{
  "n_layer": 14,
  "d_model": 256,
  "head_dim": 64,
  "d_mlp": 1536,
  "norm": "layernorm",
  "tie_embeddings": false,
  "parallel_block": false,
  "init": "normal",
  "init_std_qkv": 0.0402,
  "init_std_down": 0.0164,
  "optimizer": "ademamix",
  "beta1": 0.9,
  "final_lr_fraction": 0.0,
  "seq_len": 128
}
Each number is 500 + 25 x the weight over its row's rms, rounded and kept within 0 to 999. Layers, rows and columns count from 0. Numbers have three digits each. The size before them is the row's rms in percent of the matrix's.

# layer 7 MLP down (transposed), 1536x256, rms 0.0429, rows 163-190, columns 0-255
102:488493504535517518507483490489498507508481515530461527487472510503506541490515531482484529534512538501463498461486499527521520463489490485492507518470451509473490478476492516496504487489510483462510521462506483483539472480493454505533493552511460507469504511469513535492464513466513511496512505475468461542523510480487485519505503495470506508538487514521505537566495508508533487464517485518507519498551477482510493501521548486456507483513490473510518546483516464531489545534470494492508516512438532498526527512493504498527495496459507520467524519521485466480536530478487471513524457492545531544533457499496489435492495533506514526526479432545485519555472503492529531513537478493473542520481520499487502478456486530480465497526560474529474505520467522507540465481508515
106:506551457460470507513474521477566513525541524505488508498546517536478473536526543550522513513491509480518496516455487459492525462486496456484498455557535505466529498508506529539497486515462514480500473511512480489416492495516477482477506501502492501512515502510472504529554494476433476503483474523497506503536528507498504501517476516506515450516557520494456469500461538499514513524478488515509504518519464456492497520499483460544481538505500547468502495515514500495513496519474507538499503502522464469467492490504478505513542495492515501473481545503499462515474496442502494472482502515469508482489478506456540484505498484511525504460509477493506462476526515533474463489513481511481516500485512515483513548448515554499525518524505491539485508469511485476500448515478500
095:526467475526514492506482511515494475519518468483487517495535514493503466461473466450488475513464535488513548503513468477526500521516501516489473548516562481513507530461475501501546513532555500480486484486463505499479464461476544490488487478486525498485527495468462541557479487489480512484524480486482534482522461521483512485521494504512522464478510513449544454493497479520503526480523485494457493489492483492491515509491490518467527503486525540465545491505497509480568521509479478441490535532507471490530543504506453464552481485486502483479459502465532509536494488488539480538491485521504518492518475534474509490533478516461534490481525461533499509490502482513475498538497493463551527492472534539508516475478558500524483491471498517534458501514497513488469507511506475
111:484501534502542493457453507449453480532467470466495488523498515525502570499548555533550477549528520499473515508560505506495514470480518530472490478482511456480478451475492515427487493511500509438519534489514487510498544512498521463486479505493479490503490506499541539461490467508508509502543509489497529487525460509525472495479505495494505468491461465487440472480539487479501542496502469498463498485479476516507481532492513514511516479493497562492519504494544529516512499465511484482535503508506512485525489517487519486493501497480518510447459489526526476566523463479473492505553477481522531532526511510477524485499466487494481501501506464530487516495476517457480517497535487494517536525536531498495488535514497470526493459531501490536501484509511522509503481508491504
095:517524501482491514484514489537503500505485511483532525478548513549495532481504489531500482505489525475476485483525547477533483522481497505495515515533493524509455492467509536513455470519461475448542517488479539456500508443494503448505490475480573506509523485502479469519481475464528457474507470485497512502477437487496504465524510473539438535543458469509475472545529510480512498487523434496556504468508506493515488480508509483497495493499505480469496478503523514471519516508497485513488525472520539533496477498523522449514523511489511543500449511524476494479471530521501441506534480511492492510535495537508518529501489499535490508511520510483516492503526512502525538506536512531462519486485526528488562509500489479521494527477547508497499486477462487506462506476559490
104:509477505499505470527515486513501493438525506487492486523487543519482488499522476483474516525491455518514487538485493477534506499483496524500501510518503506501501475448494492480520506470524496452461516522512432455588536543473523505501489525468541522485491449531544500453488500520481517536495422506526548544505509499449468490512489455543505507449504513482509495508508486522483496517526474485497517509475470515508515501509503529467539519477501525462500520529491481552505530489494474516506545522540526436515494484508505478504465510497498512471532504511552503505506495503511485506510494496446486467522491482487498449518509515497549440512451496497562495466518491483504517508497522483493462510492444536518521508500508502532511516467507508490512480503487485485516492513484465
099:513502508511487552511495499517469470548488512523455475505511472529471472555502514484510460519499539509482550512501485470528466491472452501502451492506520512495477460467520524498515488504486471504513488538470481494514497483528489493483450516485432506485471522497468521467481472463510508483495513511567459523498512525507519510498522544486512519521544515478503527519520496526522488478501524470528498519491515486465513510460459529463485499489480474483487500410485534490508485448488540507541493471557520563502517530511479500465508471487507549493522513432500490480468484502533530486457464532502538515475495496474495506511499544525508475501482485482512537509514488517502523496531498461451485486492481518521501532499498511519501529497496506550498500539510490526529491476488469
096:495510483500469506504507492491496508469479463462469486483496491510510467467478466470435531502504544549506528498489459470543478523495444445504538497507536517514519528496506530507552509530464485532513472458517478486459495502513543505497524511475462472518492505522443512518479508498487478514538513501506492518455530489476512493532520507540479470514480529516472486488498505483509474525492555523554530558490465474512532495475520476519497461523489543530498494503497494515454517494512513474471488517546462503534513496488481511496520483497508493488510490471470541495525457523506521507472471545519533511491487504502474552496489514499525501448502453511483478557467476507456472526476452503506508509480525499502515545472518476489496510529529525523516532459501528485523494482486548
086:481613515510491502494583488492504500497501493548495521491508517473504508500487501484540514500509479497513484511476512467468486494471506496495513444512501506504508518502462527495507495505504513525462499515515498504265510473487480482484471511513479488504500494522460506508500492503488497509521529494498512537514481459460511535499510503499513493483513510490465475491513487517526518503528491517510497490479512499502552489477507482488497518486499522522496510493504479489496537531496478457509507486498485526506511473521479496526486461468487508519500501524510504470527466498481485501512504481504482500485502496505505522512523491507494537493499490515518488513512492487497513501517515505497512488502561505494488490505531493503502538480493494486535523564513476496483515497479517
088:515594477536489510507572505458484503481545514469517495488468495462497509507495509496478546494483485497510502486498524534505511510461494506463475485493502508465481503545495511485500483524486501498524508508537484501340499504487507475524505518453521486544475474478466501458508511503496496493486499460474526486479494467539502483500504497506486487525511516522513457544506503506535509523491507507494513477496523538508496511509558519489508481479481537527510520492510519496490521484474515460473496497532485524460484507508482504517510502486486540482468527505507474530492501525509479541493532523533466486521516504530494489491477505500486488488465469512493426482494536519452514510515495510536511490492498539518522472463558496517516518508494490521486529523488465483459496519465485
110:481497476461519486472524466510450511494530465497477482521488468531472463493468493500538516519486507516478512481513489489532499527511497544512507503499474495538495554474475519534468528468513518463493498473473538459521534495504542466497491504482486539507537440498467514468514490524467504493470502510485510497445501483470478441491556481544508486471503536485455494501523507506546515552520509526505553559508526517506480490497531523570475481479522501489491499478471474505486436492490493527482475462486500486490488484488508510546508514506530515442502520495512533482485529503486486485521529506505491483486464503535524505469511512514556507532543510480500533477528487485516471438526517504545523494492511505545484489511511458499504507538509513492464514494509548535497507521498471
101:502524512510471471480455519517506519493501506488538505504516482561541517469506497533499527517524533494483478520510518464544481512460478488523531481523491486538516506490472528484456485550531491504499542509503514503484451467502494488509535443528456493512529510497483500511527552482468491517448512507477486490477473536484523527521481547480484494494466495475489447501501525502496497485484474473494550459469526458483460463470511495520474499508449490497504540512522482463479501549480506470503540502479525487476517504476483517490506537449489527528510464508499491486453470504513517495476480508488479479518511459486535477510455493509465518509500529528508497485515499472504507524489453546561519468518539525557485489531524484485545505500537452507519511496512547510484455520513512
100:450501463501519511525490528477503511512477476504519510525557472475475518485519499459554533518457474532521488520513492513490485502508537450488528513499508536453476503521494477525519504520482499513532518477529523494522528480481523501493540559486452492486500499512518501481506532480489502508486506526479474501499486464455510497466483512486539495518521514501469521479518528481503516458493485495475506512442562480528493515466453473521495482477498521495556470460506441488471480470517513452494490490521474498514529495547518511486514456523499513518501500451526490477546534516523489468538533488533533528515481446543487479483511494519511461493510509493512529528468453496523493497499499536489521504501534495508466550507456502487422488498499493494472530510450481523508497471499534
093:493518549491540441451524529492503496511449498518509545513466486483439495493513457475477481540458493518502541535524508522491511477458495519532502461499484462497474484470483504480492469483497482466460486486526523513460513457505491507521484502507497494549474462493533532452518511469511536496491471454484479480508495515515524471468505537560501501456528520478522495546489519492501487518535523491512486532471513500498471547510477502505470511503475480502476495506508519522500462486527508508467556474507490500487534578542489499491528481531486521504518500465494510527505500498512507500520525510494509500490554513553513471513497493489521502531513473513471491482455555498499464518503480489516472503512498485506502410521499519517501461487504481535545477488525506506521538543509493
099:483487523499481515508499542505474449514491538543483497510501475456513486512525514489515503508472535478512500475492490517530480535475495499535481456539472516493457486522475542489528547456478509473539506485522497493538464479517480483511523484507554505506483530542472440549511499471456493461510464497478521475514468543505510530481458491465511513493420502547496454508489510489483488457478478486500535495494492516514502533500472488550491528529472495491471521504528488519513513510509488517501510475481489525466477499546545457527550499526496503521527490527539474505495502536490472481453510509482499491481505521506493547513502505489448472508511534497499447471478481507493490520484509524519526543518515501518516526554501508524567523465497514509473494518481512481449492522486476
097:499532501495503490531476449511498542473512463509488496476531498474548512522502494466503511515524472518517554538483497504479487496499502504493551498495514474509535527525507484508507489480509452444521481459478509555504481488478509503487458562486504509515502557476553464516507551503463474505507473487466494531511498491509522510485544461474525502498512525481505458498497488493483531492466460521476510540511511542471528500436534515499482444515486479506502515474516461475544501536523502529460476532480490519514550476487519485455474473471481496457534488500548492525434499471482487462495501482492497499538502492483518477536493501500497506493507526539496537476499477484482499552492476460542528498504567506502510535550497479493495503466482500491501518491493489474513471520478506
100:463496549507583469468554512506452519562495527502493493467498494543495485505487554492501492473505526514506545498501486488503471490526463498518502470499466526531511519521485504533528520522509548494523485482528507473464457497515507467511464495478499529492525506482527460512470501516500515468546505487500483501554504487492455522505499489532504474508472495493497495492490506483468507496454526500489479478478523453508509519514488523506472523468549493506493525523510501481519564490490472512491537472490473492492495499467479513511500506475548531478496503510501518491518487467444530505538499510517507520531445503515583529528459469475488502532471472489526459445513498487507510486488496519483501508486535452527488462488487505470481515417479533486501456487502522481514497515515508
103:503481483555513481482515553499493547489522515456459533486510517505461472477540503515495491527494485546488512505526496500498513495456521490476516522511503477463519522472529483503496518524470509526516491458499521519526508541489491512521519517510441517491464496534451487489524553514486489495505568525464481523496480508487530472490507496511491487505477490494496547532499541505495436457492520506516506514539509475523499539476489536494476529482514513513530483525507492549471505504489488505506487505451470501510504479519480525529512445486481510457531545475525545510502469465566505492504482516503497501496467481519487515500529447468498453491514469466445529519511518513457502489536516498493427453507510516481491517497540459522483504539536469484552486500531488499513505509494490
102:485551508541525467508517501489534501458503508508499488477513512551513507482527493491509515507517499502483495521524510476520520513487492505492474491501503536530471475505454522491470489461526549524522522484492440460428480499509519502479545509503467516469500515501498514484498517495469489487473491477479510451506493495508529520563499453530513504473522521506560470520484498501466479463507489510491503465488494498502494522485517494473519446539476499497556533532523482520514504508519507518531433518469514505488493447543484507524514519511487506494494463502496501484524503475504491434525502511484480478505476525509518455490475523551488530489497474478493436445450530472480536507470481489495459511506544535494461472505492524452500469542490475562507485517493531474512517511459514
092:539551497471514486466498552507547485480488504502503504491524566519479483478511541498494486488484473527518496545486515503518513500494519516457463482522471499486487518491517464477495525546518484498479567502501456446412496471482480534515445505483514483490481504444505510500501484479554528528510491487495466504498524460482500500478553513429528507533496511520570478546532458494514484527500490503483511485508505484492524510517470513498493471542482491477479526512520516493488497517527572511522517479479499512498480503512487500511500450511519541492510489544509512507511465505489528527455484526444484491500498502480504489518471516526519484503530475468522485493481511454516495472493511484501501498521488513482524503510485467498505543551474469536463521521503484512456524497532523
104:531525515542536515559502485490507526492505492465488493507572522469502473521484505542506505504450549473515486492500477481440459543526494466543504498505488501489513464491515491537517468508441480515505515516511486546535531488492528475491488468484481481552486481471482494540499523547520476523499518460467491548489449489520477511510455491505474499506497455493496477471539543461509492515486461517494544510481494490506532515501499499474525522509483536500520499500483543522529461517547474509514460500554519518490489507506525462497469471494515494454483481516509519489521480500456510508504491565509498510511510490507497466530534510471505479470489533560493487512512488508446489443502495500505494502489492478497526515477478505457530492516559484491477506507505519482474510447473513
092:465478483534501481513502556464495483478482524497474507502524467447463473494469462502495549487477488518502501506498459456511491458495516489500528496518504526505527508465504513487491525529465472484523433497503523496494496483517509512483469518521469536531487519471502535523494501487460483486541475489512533516522498526450488514473537517478527493479502520475481521455541468496492474510532511508484508530487517521512507472440488463492497501486487562480496489535472532512539461550509509543495480497466466481451536518509500487501512464472478470557511507506490525512501518511478521482543510477463502536510504452450517501557511481482467465525497506546543532501525429512498487518495496557491506482521517513537458475483450508520544480493508515504515503501487511511497499474509503
091:488480512499517518524506520505512506482475471550526510489526521484443472474465511484505514494519481507464522464482535509473491523478534512536523540509516535507530450497458523538517461453491483524517453529495525521488483512520496478492491499502528481497494527511466487549500463481518511488505501507475533471555499511482505498499467458501498503476503512491493498475515458546486512499509523520502496465535505541525488498474482527481479457467490448520508507531504531481498483533479487508476583485532490524489518548462463500522474473483497461472495485498518514519536522530494494504552566530542516461505490508501507464529451532504466513500520544495486476531479499468462471494472526485557496517474543469475499470496473509501487525502506527470524532488509443513475490507468515
101:533526525465512501476470542484483493462535538501468545466526490488503488489475509515528516492534456459522514495439511521494479478478522493496509488487493548529501517480516521478497490497530508504471482517497510460501498515488540486497462462483515506520477454470519530517524507512450476543536525479510462468479467496526499527472485471517520460469504458517524516489495513489504522515534564505485511467484518494512479473506524525535533489511505497469476456496500471527506495506504492495498491497563505487514495509457477502512497491475531527458538487482501543487548482497499517507507477498478515479519495532527497505538509528475515493534486548519524468470453518517509509489480467538508493513509439484498493475548566465484491519512532525527542478453434477489513445524519481
096:504469514501526492513497472484518539497471496506491471493488501505470501511492517505517522527538473507539527493495493509536467502478491457493484511492513504459462533497544516453486542478464455503516519513487510497533501517524559527522489492526545518512539479501488482478489471504525534499486509523491543526509491490516467517466492457465510491507474540495457507521509500503510549514488500469485529495503507485516478543505489514516515544533473506471522531562506459509488467478483536493525476498471528474464505475479519470510503505524442506505481491485443534483440509561496478518508468483494508524490474481477435510493505517488466492455525484517470506564457502560453493479504518494512494477536522501439538562477517471516493500488475498488500508523485464518485535514484475
103:485495477545491469497505499503498487502488515480531523476550490487504513525516457469511490515527523474542478461511498519527492576488525505517492498506531525477507499473496463566501511524501493480534518501485513486488486506519558535488526474507542492549490507467484481475517424502493509505523505499489472562516496502502470495506481504508493459497497526530512478480495512485463517518498496470425483481465469474496491506501491508518537539515499472510464501491509520470566486509474506524502543444530492518493488493532491512479538512473475510519473515506429470485467475541481518468491506516487514513531467512483495575480507455499485496498483499502483490515481499531512511493508522549485496537473490575495480538520527561492495483528469488528504486524496524483495464489466523
100:512553490560529492484568519519544498491543525482487541508513524467475535508499477506484499492465443469511499498476492471505487464474519502467507500511517535501486478491506521514485458475493483522506475524487488540435482525486474490560491495478485521490541506506508518504469465542505504490541506493544557480487464482497508517542497460483495520494535503511459494517494511535467465516493495514486492474524512505523494510491467500490523504456500507489517517511508522504471543510493481509541496490498463491558513523482491520469410496489490486574506467519478486517469499513557514543465502448492488495515513491491506474473509568493498498495501484459500486496484497511486492472495538481531487515515520534500520511459490494536513506483494455513510483500565485497518488535472519
097:486542506489461501502451460477502540485518520488506512502536473517514493503501500510509548535467537459472469506501535506474479497516460501533468531501494499527466508461489507555501482530526507515487523528526516503451522480498529481519496501480472484500551505530480508474516482515472514459511524505487514535525493469460514513493487482510506494509481492502546494451544473544493502520488461513505506446496456529461529495494509481488477523493502511440495465528507571477521496488477517452497493519548467501508516548490508433478511488515499491518468482562487548526511490462498473493502535499502470502541462522520494476517484443502485455514457520512528550505516486515548524512486477526533507528514554499461487494494518500470475477502514528517481523479509481516487495495499487
# layer 7 MLP up, 1536x256, rms 0.0549, rows 164-190, columns 0-255
106:493454519464484532478504479495515526498465511521491488463557472496511477488506463492484499504498507494494518459514500489486497472545494495527468491488453471522490515487482466496461512497507503523463458512541522514485477479519450495481483482553523476482509533492465576469472541499471491489526486526450497519455464518540547477455481495483534504489501448527510509509542501484488522522531504527468490532496479499536486471466505523534538525518508521471499482511527510530525504484436526531516462477495558479515480525542512502492505472471461512528504524529467496484540535457503511493501509452526497515552473491530482468502502523489502497542510485450514493536473520471490513453481522550477490490487516486510488491466498487503462475486501498540469529523494507484518514510489489
092:505521488515476516504513519526498504463501500587473522500518479512490515521462485525496516491516498492519495512490469503481497500502459493491489474500455497447520521503469481541486522473461532507503538476500491479505480529497447489499528541487510503466515509491472479506519471513532529516493474506480516499504503520510528496506500481461507485502475473522510515485513483526485504470461518516455476526534481517519503529546497497474492462496599512489499527488539498502502505501471481500521495431491501445490471537527496469514491510492489525536467503502523515479501498467449518504491505517466493479511534480468496504458510459511522499542471461489492457523518493485515449477487522526522519508492519422562533455479461510519544483505518488501570537500516530457497518496507455
102:485496525509487506504462495509521527490488544531502481499503508468520541477484490490520480467519518497490512476492473535460485524488501475509453506437476457508506504506529488531477519502537545489502516494469503490508503498499511476515516492530472489478515502493532495543491505470471500517471503477492476512445488481502489501453504524512472505530511518501502524522485538532472513460481529507480500529484502496497468498477516531550512482468521502489502450539487524540544509506547488498485514522495548527522484497519478507500525478529498503527483523489510484452463469511521470517508477480491525431542475454531520472512550517519488508475502503542453554517508484502509489507540459454477426494448505437481490513522506479520501578486490474530561480494487507519529470489488486
097:477486536508506470536500459535486526476508523494533532489518478463534497491478454489500487523502508476448493504512469512491498516479509522487530521534519515505534494523486512479494475515525500519509493520516539482534499469490513537552514509482479512494493490533478516455523498478520544511466449507507490481484511493557506496509513499516499538505470451536464542488506506483461516483470525466516482526454443453487502481514499468515514544482488543521504474506516577482471483514499484451483523496496514416515484508478497481532491512555496519509510509504531517535502498457513535501485509454525485499503491497477499476487488472526486515455497448474458513514511521521451460492488503486470544508502506493471482468514535521438506494456480502469511548488517517539541506505498517
102:515496511499510492528468526528531493480500488476489497463501497517465473499486507519496505530516489493482521464511504459501479517524481473491513503509496491490525487526519496504552511464500496506567499461498507503492444517507493488511489466523465481485504503486473477469500553509469535484515524534458519528529513527504502495517495494518457514516475485513493513492499533486465497496479517478510515459488496434485495544525512476536479467464563497509463488496477539473505536512497570486532495486430498516483480521534475517506510512501489445477483478488505489455488543494552506512496492462484473478496547502497500524503490514535520474438521491535474541542513485458536458520503504511459463504503555495454499471574467497435509512525491530511487517485500496483512501493482538
098:513519495490527529507491468505517499467504482519539525505489542522481517441481506518481547478501464512525449496523564502502540497537486466533488530515505492494489538475478461512515506495515497466504478483489503525509545500518501537479519489528502482489524547545511465486465481477483514473542493525534504517441490532520507489472536474482529528501536450516498524474518459483457567476509501524472523538516517543455517463531500516529509524487518543511497475546494518487513503513524502501453528503466491490512445525505465474526508494538506508481485521518496480522455508490527514467506522447504480494489487496489549520501493527495517496518510454467516486552514473479472491470510517490535511485493521459466515496471472478510478478485473496575524533502490484488484519473494490
097:484480535474486516506505518523532509487542472521480509493555515509574518521504549473511493526498482531498532496505520529466499495507498492499470483506497495502496505465513459469517527464467492512509486485536494479478492490533517526511527536490495469465473481541523546522499505459481492461465452496496497504454501509463540488477456506520545477460510508534519512481504503536520480519436496513481536492502461468530482515522538488475488488459479499514498519508495480526489501497523466512517481476522581485496478504525492487466550557494521495518484483531500515501517512566503513509480494504514499557458486489493491509522482511496542459507488537529535528495546484525523488507454475502515507516515517520502493532504486522466496515510466566497507479444526485523496498512551462
105:470518544530483491501532506487509502472519476534487485464532542493493521492540511509493497511526486490478517482482504547505477466532513463550474455528491488519483463483501535493511510480531472482580509490510476563482458503562520540518519546499472469456482522527498498488523506493502511475508503524458511510528519477566545492464486531518512481531498513523488496484466496522502544474484489497508498483465499453472500488519476510528475439551497485506516512498482475502486489486505498517472534524474505468473517506473530529447500538513445485563506483511480503518482527498526471511502453472522484500481469516548523469461541489505499467510492463487516469530487477508523526462489503506487485479540483477472478527523503499495485552485512497490511499482541486508516518470509524
094:486509489493452528498548550533498504522467505496502509502508506533492497515510481508523519516521458482501530533530493442501511516529501510509521487517517478543514500505497498446510498516490440525532478501492494525473471454504487474538504534515497503501504543520492511461506519521483474506495510504477468486507545525511543455479501518502497545510438497506486507501527477519479469488522523487513481548484508477522478467473495482510501490539471496458462501509513478537492529520483518490454509512440496450534478470481514531445498536506475488560487504492509491468492472486463476445493512538490508492460438523470483462481520526522494501512512474518480489513478521482525502475535522458491535445494483462474496484490497460492528549495532462501546511538491513477519531554510510
108:476483510499473494506462452529491536507493514475530523481495553497517518486463464452470522488483524514508470557520528466537493522498513505488521483516516489511515512504487509478537468526539522475531541501507461494504458473505501507474546478508493496515490535512478501505494531500493490528506466529480479508502552546486531473463501512490514531516502485514534507488513505501466476485495487522473509482519431475494510520468529481495490513499458517493462524531475553503438524505442473476509503466498513498513458529499468523446484543504476494494488537506500490554522499486498546496498529556498530520522535494516466478502471496467501499534507464524539537458471520527466445517493521516484494465523544500468484510484526514472489506489471526494475458488536498458495539510473525
098:485506516525499510512489518495467523475503527534495480506507540485501542548520483508521551481495471507527510512492520501437524504497480503509474493476502491426500523482554457449526490459490465482513472480499482512530503469521479490513444534444493495481510477458504431446496479529451523531491475493527520501452478515482512511522462519521540512471541513538504497477557513470545544490460478530495506504487530509485501496516507461471537526519459503499448525511488523520507492490540446520510486502487503489536483475476501485544489503520499493472528472511515519514499557509523524510552493476482493517513481479530476454490470533500519516519488493501496488482487516498494472488484506486479500531486528488491566497537507514489496500537471525450500489483506481513485517488512533
096:503533533497492495450513501518460482476510513494497461493505536532529499520495479539473492531476500497497501452536519469486506485533482525523468485526536456563499491515564546507506481478509540512488479462483513504493504491529465462524486470513521498539496484523507513481475485543509530463478488496531469472513472514539517464492468510495497470485493485494503488492457513482510541501526514509507482493538483481465517440541487534468505541482499472497489488530512520492491479511514531529489491510450486504506500490527465492501494498468491507487521546547470488503435484485486481497508503537452526479484562524478505492478497523496477527503491458508498482459513544486459488496465507459486523510460511530557559459515499469493540461515479541523498482466508515502495498507556503
089:477473500499493525526504498529484497479482498521468435477479512497497476518501505466522499489524470538494489489552514475493510493498479458510513513504505484518574506518543560496504488497512498503480520477519461516510469516536495485471530519483537528502504535536486453523557501555502461506512462506503514506505494555522551481532503505494514508480488512506489516442458464455478475471529496539507492472554496494489462499493495494518473476497500503472480519492549497538508510487459531494514474462495496503484521479485525496512491536513497424504474479580530494489483492499485467527485482516529476518529482473482500502445521502500506529474496522520478520509524477525485515505471533482529539503487485475506493465490470469512523500521508542471477440518520549504501554490473513
095:485461433492494514480540441527485542470509473475524490503515495520522458498497446438505505498493519531520488468475484481478511523502515500498507513499524510495514526513533544505492519511457474479496517506469472533539497511503483534478541550532476460477506529515485472481459492482484506487499503465538513525467525474496493474496510520491518518500481523467457502472475485484542482511504481482491465531505495497475508478482496523499487515494515518499518504516498517566517555520489459563483472526504493521532473499553501473511490572519459519502517524485466509497502502514520550476502499515502529489544485492482508517495525494462483515492525500480503508500532526464524486477455463496495536484525479521532455499516475472508479530474525520476564495451493541502502552516489554
097:518496526506446500444544561517482540495537458523495500485523508525513461489488503470481450455466467494482456497497502500505487464465504475483488498489482498506572507475516497485527498496507498533455501516501505464505479524504498493547559467513517489491534509517467499522486494521531488499503491512530478464513485524522454555507501542501486485491469498499530525489494479518450479460524533497452505502507544469489504505495542466506479501496504498485478493518521559533473527454477493537454527490486495504499515512499475486502552489491531530543492512443467545497474510493520540533530487524473538498497534517518495477518534500523520496523485464454503526523481490514509506483489479520430503485503498492500510472478518526503534494495528482494529484443546512507476510505536498
098:521513478533429513512489503509517500467501486513501439499478492508467505538508517481523515543487456498499460504519490489484554488506492481562495519479516542495475511437531509488486496470530494494457507513505435520511521530449495508492573537493489484458510456497504512522514488475498528510521469510557472471473505518485491487485522514484493503495562511504490493489525473502511510507532505454488532527496470514499477491485513543497517519519464492449478490520474505528464484496503456520498468493503535499498478496505537523555511516490513471501479525467507496499515512528474481503449484490557446446490536526471458516458508481509507528510531506526515474509464512489547521471494478491520516511509476492493509545540458483475497495524509498537488524535513494507464516531497477
100:502488482529477520482493528500457484477506520496535491506550497517528507525464561522506470494502485490492518521516544495452537517468474450523483455507545487495490550466493500477504516520510504491470452508487499535520514483513506489503486517512540494498508503512516502472469450496509535476511512518563540444500452458506460506517515508501504486513517484506469494492459490528484492508482486451494481543468469485532514488511493531534508534531493528529515487512454485459524521473531486508465533474538486498489448514491466443505467511529506493533489493495530472527516520498465473508449465522541499532463531514523477474469488476542534485511523509471515531485493521492534496540494503485536500525481505517491527524485467520461516523474499551453520526521493514533507488504533515
101:498527515464493505529478485574520489515541523510516500524525465477546484510507513494514529513492468537521480482481481525481534493481482507507505512560472480520524502473485510520459486534505471492539516438514484515488501506487507514517481484482508475493499496518541504486476489518508490502490491539485519494526525518485488453455502562495511538534518524508442525484454549554481491516492501508489505508491463501477516556487464481523529490513524509495518531520440479506499502499481486494499520525509526486499444501535544535483501536535481498504480479469505498520481488504502481522487496483501489518490474501529501455500463530458537482463513544502487519503481511466563451547505500422529481457494542492487492505537474507477492512505481529536469497513468507486518526444503526
093:533487520528480551535494497521493486517480498461478509477473468432486509507491482473520483496540496525518509473517514472468516518507479516512538461494530487479539533488468517473514457541454527506517473501449497489474532519524513502509553525475514484530524479539500465483516525521495528471494510524483482479504497522496537525501498524526499466488546442524547519452490521484492522474499533487497501503503498456515478518468506486486466501520514526538512519475544493476474499474516464524483500547489501493515486444478478497472448517530432474524477523477500489516489516492540511524528489491501490499510465489484511532467539486538499501454506542507514462577496490535521493525438505489488469528526497468493497482498532458487460498486536503490518473518515519513505500523512524
106:537502456435550508476498494520520549443529484529531549497520508538489513538492499515513500489484480478499487524505547466531541459484501469491465509445484471513476542497474485506490524486504521483484474519530503515504497497482555482516475515513525481457460502530491468480499514490515521502502476527483488485470524534476484498537529544490509532488488514523465498464493516514502511493529464550510503516561531451481496514509517514473541509484511528485482479479484485507516481474503473536494471516523494464522467463529505496488516485491527475507484529524489451488479548472530508537499536513518511508521464481499564499475495477536531522512507457448494473482468494484511468493469510436549485484532487505546523468496492501500499500498513506529503540482533507485526495495546513
097:505494516518498532460501458484506537484496477492550481479480544525489513498532506464500470502513473514495557501531521488498500517512503437494492487506506479500523502512487507480525530480527568507497491483493493507494505532515477547488481511481469501502516486493494493505510497552479486490465457529519521511487495495502462514499474538504465511529533519516487488527446534525522541495507500507469506492471468479474519522508523540436518498488462476494462514459513482502473457528480521513430505503508501513525499487513511488512448581523567489511510515529483522484462499460529522509477498516490537497502508481535528454464555487505535491498509418526484481480518469512515508500470471469485523479503494529479519498479533534472426482492487519508538505485507498481513473508496491
093:499523540490509542464523507506531536470498535492555497499503468512537516499531503495501511489487532517549514497494536487499498533524461495473522537515506464473537518544527477464515550532539509524464511504479494492515528513526476500511463480511512477504436473472556533441484493513511481516489505509525511508454509507476470537486488480506488509556502473504521524453505510523495469485529485438514524479471496479495509506533462503523517490536506533488456530468533488527530470490534509531483455462486507489488476472478500530496531509554513539524530539523515452493503480491481509519486469488519473473505491519514493441514541464531513475486486417482503521474525498500487519512528469515482471529506487467476480513502503460477485513499527500518510513515491516479490491469495535
099:504517490467518521536496486514471521500476502468515490454481539489502516521502527488471497494487517495533469514501510466524525531504479495602470499519505468481490484507479564508534486509510487520515507510491499517531528456472473478480558517481507491497472504480504464506502499530522543472499489529469495519526503531504545481547495529479527554494496464513492527510499430516513486500480506487511489469523492500436498477517510506448462494492515491503475533487527501529480527495529518529494479488463498500536486494517480514463505468523536460549517491455553500507495490487536492489483492476541509514491505478491470500450513521497476534498456510496522552517476489465484460560495554534529483439525529467493514469538491489471483518522462486501488491483514490486521499490512509
095:453494474517495490522489495530528505468549526510517463549508480524481487509449486510454490473487503475502514519471538514497514487532520469518466452505506528517536523486489532529528493505476501519511496497492492513480535517466473466527470515520506485479528522526563514515498498507478463443507496475525514470459509529513512483514525517475494510462501456506540512504494482510465528495501530433511500449507471539454513519470480482562503462499475503492495494503526522499516472542507507494518519475513508483508480530516482497502489496501540484486501482519510541538520507492554545513510499510523536488501542509514494505539474480523475511532517504516532545491516492502534483510448466476472464490471457508478490455466407530502496496529495483504510512479504481538513493524469554
107:490475526514501535459489490520505503497490503506489533473493503534472518473480511496584494502495485479502470529519526487520463469518520538490476486522478494545543494499519452469520489487552529526473476499552482537502481500528475531526559491520497492517437507527478458490510532497489513500495508546514521491513528493527507432488495503495525554520499464506489509450475525503492510483491495495499494509477479479469524453483491520499529500458459528497510539518499508544535471488524518494475482544498541471514515516511515490540511492468485506496519525508544481545475503501495427456472499520501457463505505520471539465532467477528506485528505539506515477518478485510519495510499496476522521477453535442505516476504499491482525490451507473541497457518509522479493513494527508
103:479488520491491485456473505541480483499487481486470525535505494471534459462532425497486547487487494509529493478512525512511495548540540503531459459479479493516521515445522508454538527489516543463526567510530468492499513488525514489498552509491515496513505526491511490504495531493487524533513506519517481511470508494534523481521471509524501511512523487480550474479505522516500498544511477525486556532503472459458491476491490508517541448494487536500501493481519498503532510531471504507509480512459531505457490494522488503540526497492468513494456488509526519482485478489497492482570493541455534465466502529480512495495534478516518530495497509509491502510448485452510497485495487510482538449496532418473500514511514534492497501467504501515541516524480522497507476498479538
103:483505559481538469445511518471521529508484496507521507513503486523493486471548491517484474495477480498524538454494548539454538504515481516482479435508533496495530491459480507496477553485499541477523506538502470478476511486504418541479536500545492478521521517450517493481512475542477523550507497494529470515533483473463520474500532524508504509498505462490495522465503545509516506466529507503533545530474514489539502518494485504503466477562566500483463493513543510531497514484516502559475511506520530486487490511477489508490487477503505505535533495461507449472517473479530469500490518538496496498513536493470470507469474504507504508490484506463497484479520493512505505549476477531498524535475470521541501517482470488482490487505475526476505497470491468492487491477524474